config.toml
n_head = 2
activation = "quick_gelu"
norm_place = "pre"
positions = "rope"
rope_base = 10000.0
tie_embeddings = false
parallel_block = false
init_std_o = 0.0
init_std_up = 0.0556
lr_mult_o = 0.697
schedule = "wsd"
final_lr_fraction = 0.05
seq_len = 1024
steps = 6928
dataset = "wikipedia_en"
Each number is 500 + 40 x the weight over the matrix's rms, rounded and kept within 0 to 999. Layers, rows and columns count from 0. Numbers have three digits each.

# layer 6 MLP up, 512x128, rms 0.186, rows 120-145, columns 0-127
519519546470519440481499523478548419457552507496559520466475446520546540550534521477510525540563567502541497509522555564447521432481472525450568561530387483525560509502507517516577462477420481540497554529522585447522521514573489491605496486513532459430486573485522558527575524515510452536517498471481526523555513445573506539510469522459580585443504507530481512580442488468467467492525
498465537526490527475516511544456498543479477520509473504482558530642554525494507417459521477431480493532404395546558529546502452464515485521497501522463520497469544373518552494514498483484516492490572480461498461513483484407450511462434529495425506432520541546395523484531535499524509525550461461498532480501550519509520488466476517511498510494533554542557503513488511437509496423477
559525491517470571503511440499466556469512507474509455497427555519553527508459496556501517536588562506545491540531569543508497454502462539521509498481443599518456476428544487516597503545477506448447545467558386574516443466522486521535549416366488584528475451446486503566413493511447466447453476421419521553491514451532509542503489528554443474522567575519473490506567476522470426531525
561540587474454489476488580506540432519539463496457499510512513493484486467529492495444478457494511602545492525500505531504515470555516496486471578506473476522449528518506477449526522512511460501491499526440469481539523489460503491509476601548493407514571506527499521544454457517464557484513520456561516476478537435521560522472482455516475493501526495528486487497508501478504481489541
568484515479438412494564478520459475490506487497433483469532486517563455514600548480449511560530510496513503508424528499560511498545468448499473442452441529532516516513515478510453429482562457513504454555473481487513535456481525450556539493468533487497529553506488537493479466526531541540575538570520613539456516504518530501441515476541475476522425513478459502493469538532474577527555
534537493492551571558508462492534499551519495478549402521456547514458548484531521526481535562452571479468461493513452533513497463532427505510501479480445454562535466486406537437486461474515429508477424548489488411460483505591451487510463548466481471453451504449540548482449581491502537433474526549553457483439398530546513517502477461534509411468447501494534527509485546533511472510469
525525509558508463493512489564497467436488461503523512506455587532599549489464490521550507430456461494460451494546520444499444400509492468549551492449452417499474484448483516517532501464476490461470549543443514496428479491471437453517522543445539488485452516540437518489511435586507493453501515503487490498542485543436378461503419490568457488489560549521505486549535540524509537413457
480481462503490536488483518508506460525589457427497493449521537543484499433509469503524536487429492544466417478532492446448501524497487481529472541452509549554580514531498490578531537535462497541433522469467445538576508515443539475531525454459488490430462484487471556503518453491404444606515493416577538532520453486536459494450564489512497464485532509468500540484503518554619524463498
558434541488423548451557572454507493408505483507578527524478445447501455538520483463524550378503524569550528487564538501451588514542466504483507501464463481497521551444480540554456484491521477470504438468603407467521500453444527469506451523500448470478483527497541536467433540566451508457466529532455539455513489455500428433483536475452524413490519565495474462445485430550518545433513
524445424524541482541444539494537488450432465466474457418454486429509391503476484479438497457527455440503528433466499561483547522450473482536568474471479532458472518457525511539583495469566500485472460489542549429518521538444559500534481526488521504487499522502506511487592523566494585537526511430472475477492494492490502518539501454431444466494543554422538418510469520464511459531475
519451474452465513483465505472508491517459500580542484510577479465487517530558505444537492465485581537554490434420499560549498563502509524564480530499492521441547529541565519528497538457530496477558510515562517564546535512496541552469495482485511466507399494538530452542477470488493456451433455506518487550424424544473541569562447455516501534506509436470470409491455446469462546551581
490424517524505512462495516501527553498545503511513496453493493528459515492513569506580517550450475508496492568465471519444530565448536529520487472486488517446470492568520543531570512475549519396519465548506542456525433523530531540492517508536482518486451518528539525512505490497549454474525549546479479475436574450452441493475505462480511480573499537510499406519494433511430535531470
445489582514521521489530459490479500478446439506504461499464467537542473519465459519567437487417520496566572526492557423492506519506471463495454476541466464441531533490524538567536483536462469538484476525501424551530528508493531442580501520488571504581455474398459543471504485527468508482521484533508469476529474494503522407478496445510509492506488536530498543527480543454525532525521
488549461509482525523505480511487555417553460419518517499453506432499550448498564475514534503529452473525452474527553528573504497554494489587582554512480565509540465562502470547476479557471446526505577533582468452526485505540510588511482482425506456493540476497499524461546587538515496480473501448506456477579473501448510538599497513449481501527490539537481470476466486558550509572521
413587470491436483461490500493459463557541458519554462475561492509531525540476470521434497461485585509504482482430442542506509433535508543515467551490459552495581450555540562409510526473481504550487483610478530541489464467476533460583506481505511468477434441454448496534526506541493449459490492387532470484450522489508445543492508505568550490512458570480457570485539515534492554492514
504542513485563481489489545514547425567448436570526490442532480491450449537496559443490438511494497508571478580422456492476481469481467457487437493470519516502495492472508471426497507506498470506472533474577433464496460486461485439426425552502456493533446531522525439517402452502523486589497553499450487581424582534437488463496511464530410451497485547484554388420507495498532544477533
489525512455493475534453574552503483531564547549451519500527543530503480484516506552499566528511527553498452529523583548424454477539516513550563491545545525532546522467546474584528530484484501584485479565505498489492457523490475518531551518534505539542441449555467463460546543498430549487498490490453548562554556480501497487497497475502538469466459494538514525518475534564511525548533
496501545468508528496542464487410536568525460455535460493512504498482616488459549469498530497495467594547497511457534550476483478449496553516429535500487514506524447578501586424527497548508595574513479525586518509371486475504480505512465481514492475467440497515448488487505440516476390499379546496534508549476500474553503432498505502522558447469522538518535437525522478481447494529475
564493502553466450497518495480531529488518507497569490490521465510502533470548514541460481530437522484501487568555430541450509481507520452498450561496524562480490590526545488593514528559522593495495441521500502538547454514445520411513450567538497464525569536483521589452538527552530469518435524511530540500410499471497466504524560526454562473506567480528496558513434490497419487604536
498527472508488445436545503493435571494588523489609496506459505573478515498501569490539541463484427511531479394559544550483460460533490395466561395559495483488470514477518464469466471433508534499447570478533486540565554440546459600491525415540464524556558531574546440525423520523542464456445474524559504510512493523521543548548502550442481430490476498563532474453493495440456495544500
548562561497517432531458575503504475545489548480529497517460500523495582448516540520471547493538520513453506545492460560518454477468497503475459523470531529560522526509551417554510539433515453584508490545494485451517432419445500515503509464521444444546511516464466518533472508521480545519450492485474494454501526493537471543507473530504599476471507527516445493487472563457515496497465
504520540560519512512598547531443477510507474480523460475486543530526485479492448492435423468526500527459447492533561477536459480494522526534573487401481516534471504480462477421550510532537543523421500540409477401518510445467494443523514482505510523507495495508384499468496499563551531536507500461485499490433466510556464517475513415536472529498450493486489500543480466462531490442466
508547506562482543530459535547499457580566424514537485452521481464492489574500529512483500505494493484464517462558477504558509503570476487467475513481504559552559512553590540522521507518527457447551423475511544435515477434564477552510468575565491482502491527550536511516463511519517452501448467529517495486491491449530518515507467472557441492480529463452528567529461506498425466454522
508525469590556466543530577484500481509507530468511440462538457448540512431516458531441517513535483488536505500578515452484501422424506546563425564440545563518467540523576476485494577454554555585505495569454515535542464510532554466556432542499480478429483516512523526471497489539480488583520465508581574507503511471544577513533493489550408528480451508466453469472518530540508554468513
436500468552478486628499500556426492418466484493445509430445548588468513462495522507495500574527464497510477482485541506536514419481496455513479509512482481453551455486477420532536454515518482497479454461480512532477597501431437479559441531426462478565519482469463458455525578502446549561521480505470512557587486565494460462540459473466504477473518487470488474467494534475519538521465
528512474487492470476445538538521522458458570473506432460457494479552543476546539531522496491536488519503462507517478533552515476475499501532486516512519470526500547533536434429471501520468475536467533459473532480518456530503468468534560481537574501487449542496510497485513483536486538543540550502496446506573524516544502472496453456454467498488495582422481441491557590534478556487509
# layer 6 MLP down (transposed), 512x128, rms 0.134, rows 120-144, columns 0-127
538499502485558514464446563516450514536481513457544513496487498490523544468523533474545493478523473561489391419470468488516498495460538585476525516501573476490477463502571560491529525481469507531549472586476591504639495523538546443438521494493476488495498571533508533442574572442488533504491510499459519476526507436531524528413497516556461555484456531484567476457517500538523525562500
560486517536485527528522523466483507476496521492491498503493501533572472570454468540449528514527448510479570595450489507450431507570437500484588474540488561512541532459519437475493571522557524537451451517508545476484510532506503451523442470499608473503550484496507465501565503474584482442510478502516564556479454509515540546500545483561537553493497475460585515499423480454516469498457
498492452528512504517426500485566512492519441583512495591517538481459543629470531530451507465543449541408466503544449478533512599445513495514448483597542482535472453535489507453406513473549528515572546568494516473527454424500579509549505487550521482533602541433486541438531413524549524476500528468501481488457492401485504405494460444507488504457411479477504509574458547556503548545572
466491474512465517506492516503514541503465501511535490474477540515517459447492489569446452564461465430477492491471460452471523471521513496488530453488508507532527456489446507489503490449471549496476530487529548541446477475509493527534522389467560496469472529483531480515533543567483486529495504502448519526512441537422526499550473465460520519492489464436479493499543490427460472517496
414516595432547509413499526499530528536480499513487495493534519494412518505478515511459508489490544508487507502565434434498434504534491506478514479550540457543481474435497476490503536516459548494464485578475485529496490511558460452456487537502501518503494480509550495506496593454494448456490535493501465462525480474493514504507551507446506511462498526476591483488576472467520481491457
467491543522420572447512507462502486479493522506482557530492489531512484429482489491538486500474446406497476509461504503419507545505509485539576514516550488455474517526567441519559625440439523534525550427517565520461501481500522433473571439549558493546474520508463451538499495449515469548525497508549574493546533553515506490503537489410449518496532451524415475553484504454536521489494
479498503513505498494504507493452426552562564535528532553581431525514474536446511518470591543478533492531461447482474503462540613500458538532441527542525539485515546495512430452421532529493548486518508543527496524515510555487519482559549494533476443515524471513544490595512451518560488459536494505526490516510509466501553522469499509466517494503460489476439534440507477643507486540483
469521550500483465412573454528446498517456503534530491556413458501515518579548445478521482478522442517479534527585523535501509496489477461553484471526515505474511520502491544477509471455448507439451446573462480460459525519491571530481452510495446494553549447537501448530505460522567563535454545469550466486486576466522532470464525521516513466535480548544523533539487494501499552469502
578537508516487477449474528510491508501476480461517496583476490560461531481467504469546497526578555519495528558463606454433506470534521493509510420476521501564509612473468508471462520510517464506484536501504408490500507486494530520510478477433506516422518511487484422539575504572580512441478528437514524557432516540520537504536510466505547460517450488530457489567401549571502520445443
419572507441454476478517454503422509513578502506529523521520493567481597512511537485516543525516489520503508580471485479524494468472534539503475499530504425593504449517459546488475464551504484491516565495474456522458507475521440447478490546502512524509519443505514464529528531498476468469465474564532571529495466454517475512474515534565528521517519453573523546479525503534489536484517
495456509559496493557497486582501496501551520472475446475484498519457564499430489529524472517484462477530522604511481450487551501456496483378450473479498443555427454494427529461473490561492516491506501467505518488389452507425453483514486508557496595512542590527508537435496506499499500498550616459434508496565467480505510412506492537456468487502480563498544597482539521452589462496478
501539471495479449465509529547498480462451473491535475559451498471524473557427474543414540538566492536569486452508492464521500496464472488503492492484559509579521469476499540491441498559463506544491533465543458497518581553496452490516476492584487550478599481511510476519501554513493558478509498449495534522517423399495535494507494571476519468481487481417552554450527507429435480495560
500450464502480461497471463547521533516480531533475477446552513527509500480614541501445578497493513490468467455513524528518542424490538521492504611472559489543518512483488446477477451480491517493478475521471529437511493545517465550478460523516486533487525571591552487452495497522487470510496497515522501473483530499512428486535473511440543479493490463541498496448497437516458522500458
472486502485530549500517475540513464567443465520521470545613501526497427511579566533456540486529570483529535543460428536518462618451479555478527416473422390502473496502556431474530478457512457479587504465447525468540466519459495481454529483464488512484484484522529441579508437589519507499469495509531504560484467494533554514480445577497477452491507490468460486565554489447457467522500
449536542487491546495522501522506457514443509485551501447553507562483521517531480562409499536486412583486557513549533524519533502538440463542512447550514533471494570492505547405445502521517524548491495514497473504478501522503506526528532542498525503544528448492440453514586466520531465465519525493462427475465496448531520443527510492475471453516486465454557464533452471408557489455461
459449553473492544546532468488477535413501527524562528578453527429531526432445464519552477471545483473494485445539442504527498533452458571481493511526559501443435523517491454474543524487515508532467513476482528477471449512530511495533533444518466537538507486537516504479523528495482521546493496466537483415474395512491556471501441531536541548477506492582520539510443536563492512524489
500425446493522530546467482494510486524429548525493498516502441473540479499554530444533487527486449412456523485551422518508503482490466430486493622441534513481411494528448458443483482512579505394533513507503445499456530457521470457462458491545528482491521562524487504532506485494471444478536440501518465467511480541487504497451511482512514550507505524473533516472496524405502488482530
507512524399582503513485499569468485508561465542548566483557528417538504512520438500393407518616501561459539500570551486507489504559494484535502490521506486429547489487484504497442525490481510490487517586488457514403446543547506510531510523452475435499556542570471479516452542496380459456556498522480490513444490570492481494522557457519522501485485481490491524480506481510593550524465
466547498442531422546527525563514481470478489455541533555532421519560434545488501484546475518540505455453480442512485488500512482506500525530484471492540485512497437443520477465475560450561465522486504478447506502505421555511492586488483464507582480469507514570535500512474485473459532596516420522468523480585515467481569525475473424458542484480483493440486503432460459519494450513551
494509494428525464460473441503491505549427504454503491543526521487605446544543509472541470485509591579487501564488465453547529517494504613510476505470543500492543438512482552408541451538424502494475457509506413414530456445481534519579479540476565455380497431442437525476540599546503527582561539527497604585454576502479525438435482445481449430453533509502558474548455526542568476493539
480544441498530477495517489545529584516491470543560454446473472458518455452489552482506468465456467435446469543618575494484450537498483451547490498493545468447428475544493517413488392527461519429485545508489507511510577571488518516458476526535512523502533468474516453527539416510544484464498499477500533478506494536517513449493515506460445501512481456476511530562547500525540483513541
512470482530450501490456512506504476506520521480485477484559468417548439430492530550438463488455482524534488534505511507457593513451503553471546459548529513513550483548477522489461424506544489498518453468575483480522445503566521534469490490539445549495460548484518468567510588440537480471460503499491542477440509467469471510521498558520466509568538502509610537457490480383484533534542
478521475500524502439502450455509537507454506436489536521508544509519479487559436515565544525496516499515473512477527487486458499449491569552496489560497435519467520472439452547456438480423538540518544493506453524410523574463514480487500469480499492464474550471474509497519490484493504494566503497505463506466511504480485527510469526487536470478516458522512506470496558514548529528487
501526481466450475494539547522436452415454508503487414549491444538518412432522516436504503447571467544506542531471517406521469518479413447603516518501538578502580473531498495467477499503558505411418485492546450585479510450498472444493581512429441447406532535565469443481528480410499484517494467497464509454505543496453540506542466556477545511507456407484484488469438628464439525436480
588454509545528527420481509461514457475538532549476483516541554451478510458538541504481528453529525540482487452503428453505480565536477514526483496549517535534509579528492514505513475436495490488518507531449552456561484518531541542514513526489516496503525531457475502551496426530585483435488461495544488443461441504503529463459494469510543548463511493514515491533452525518544475459523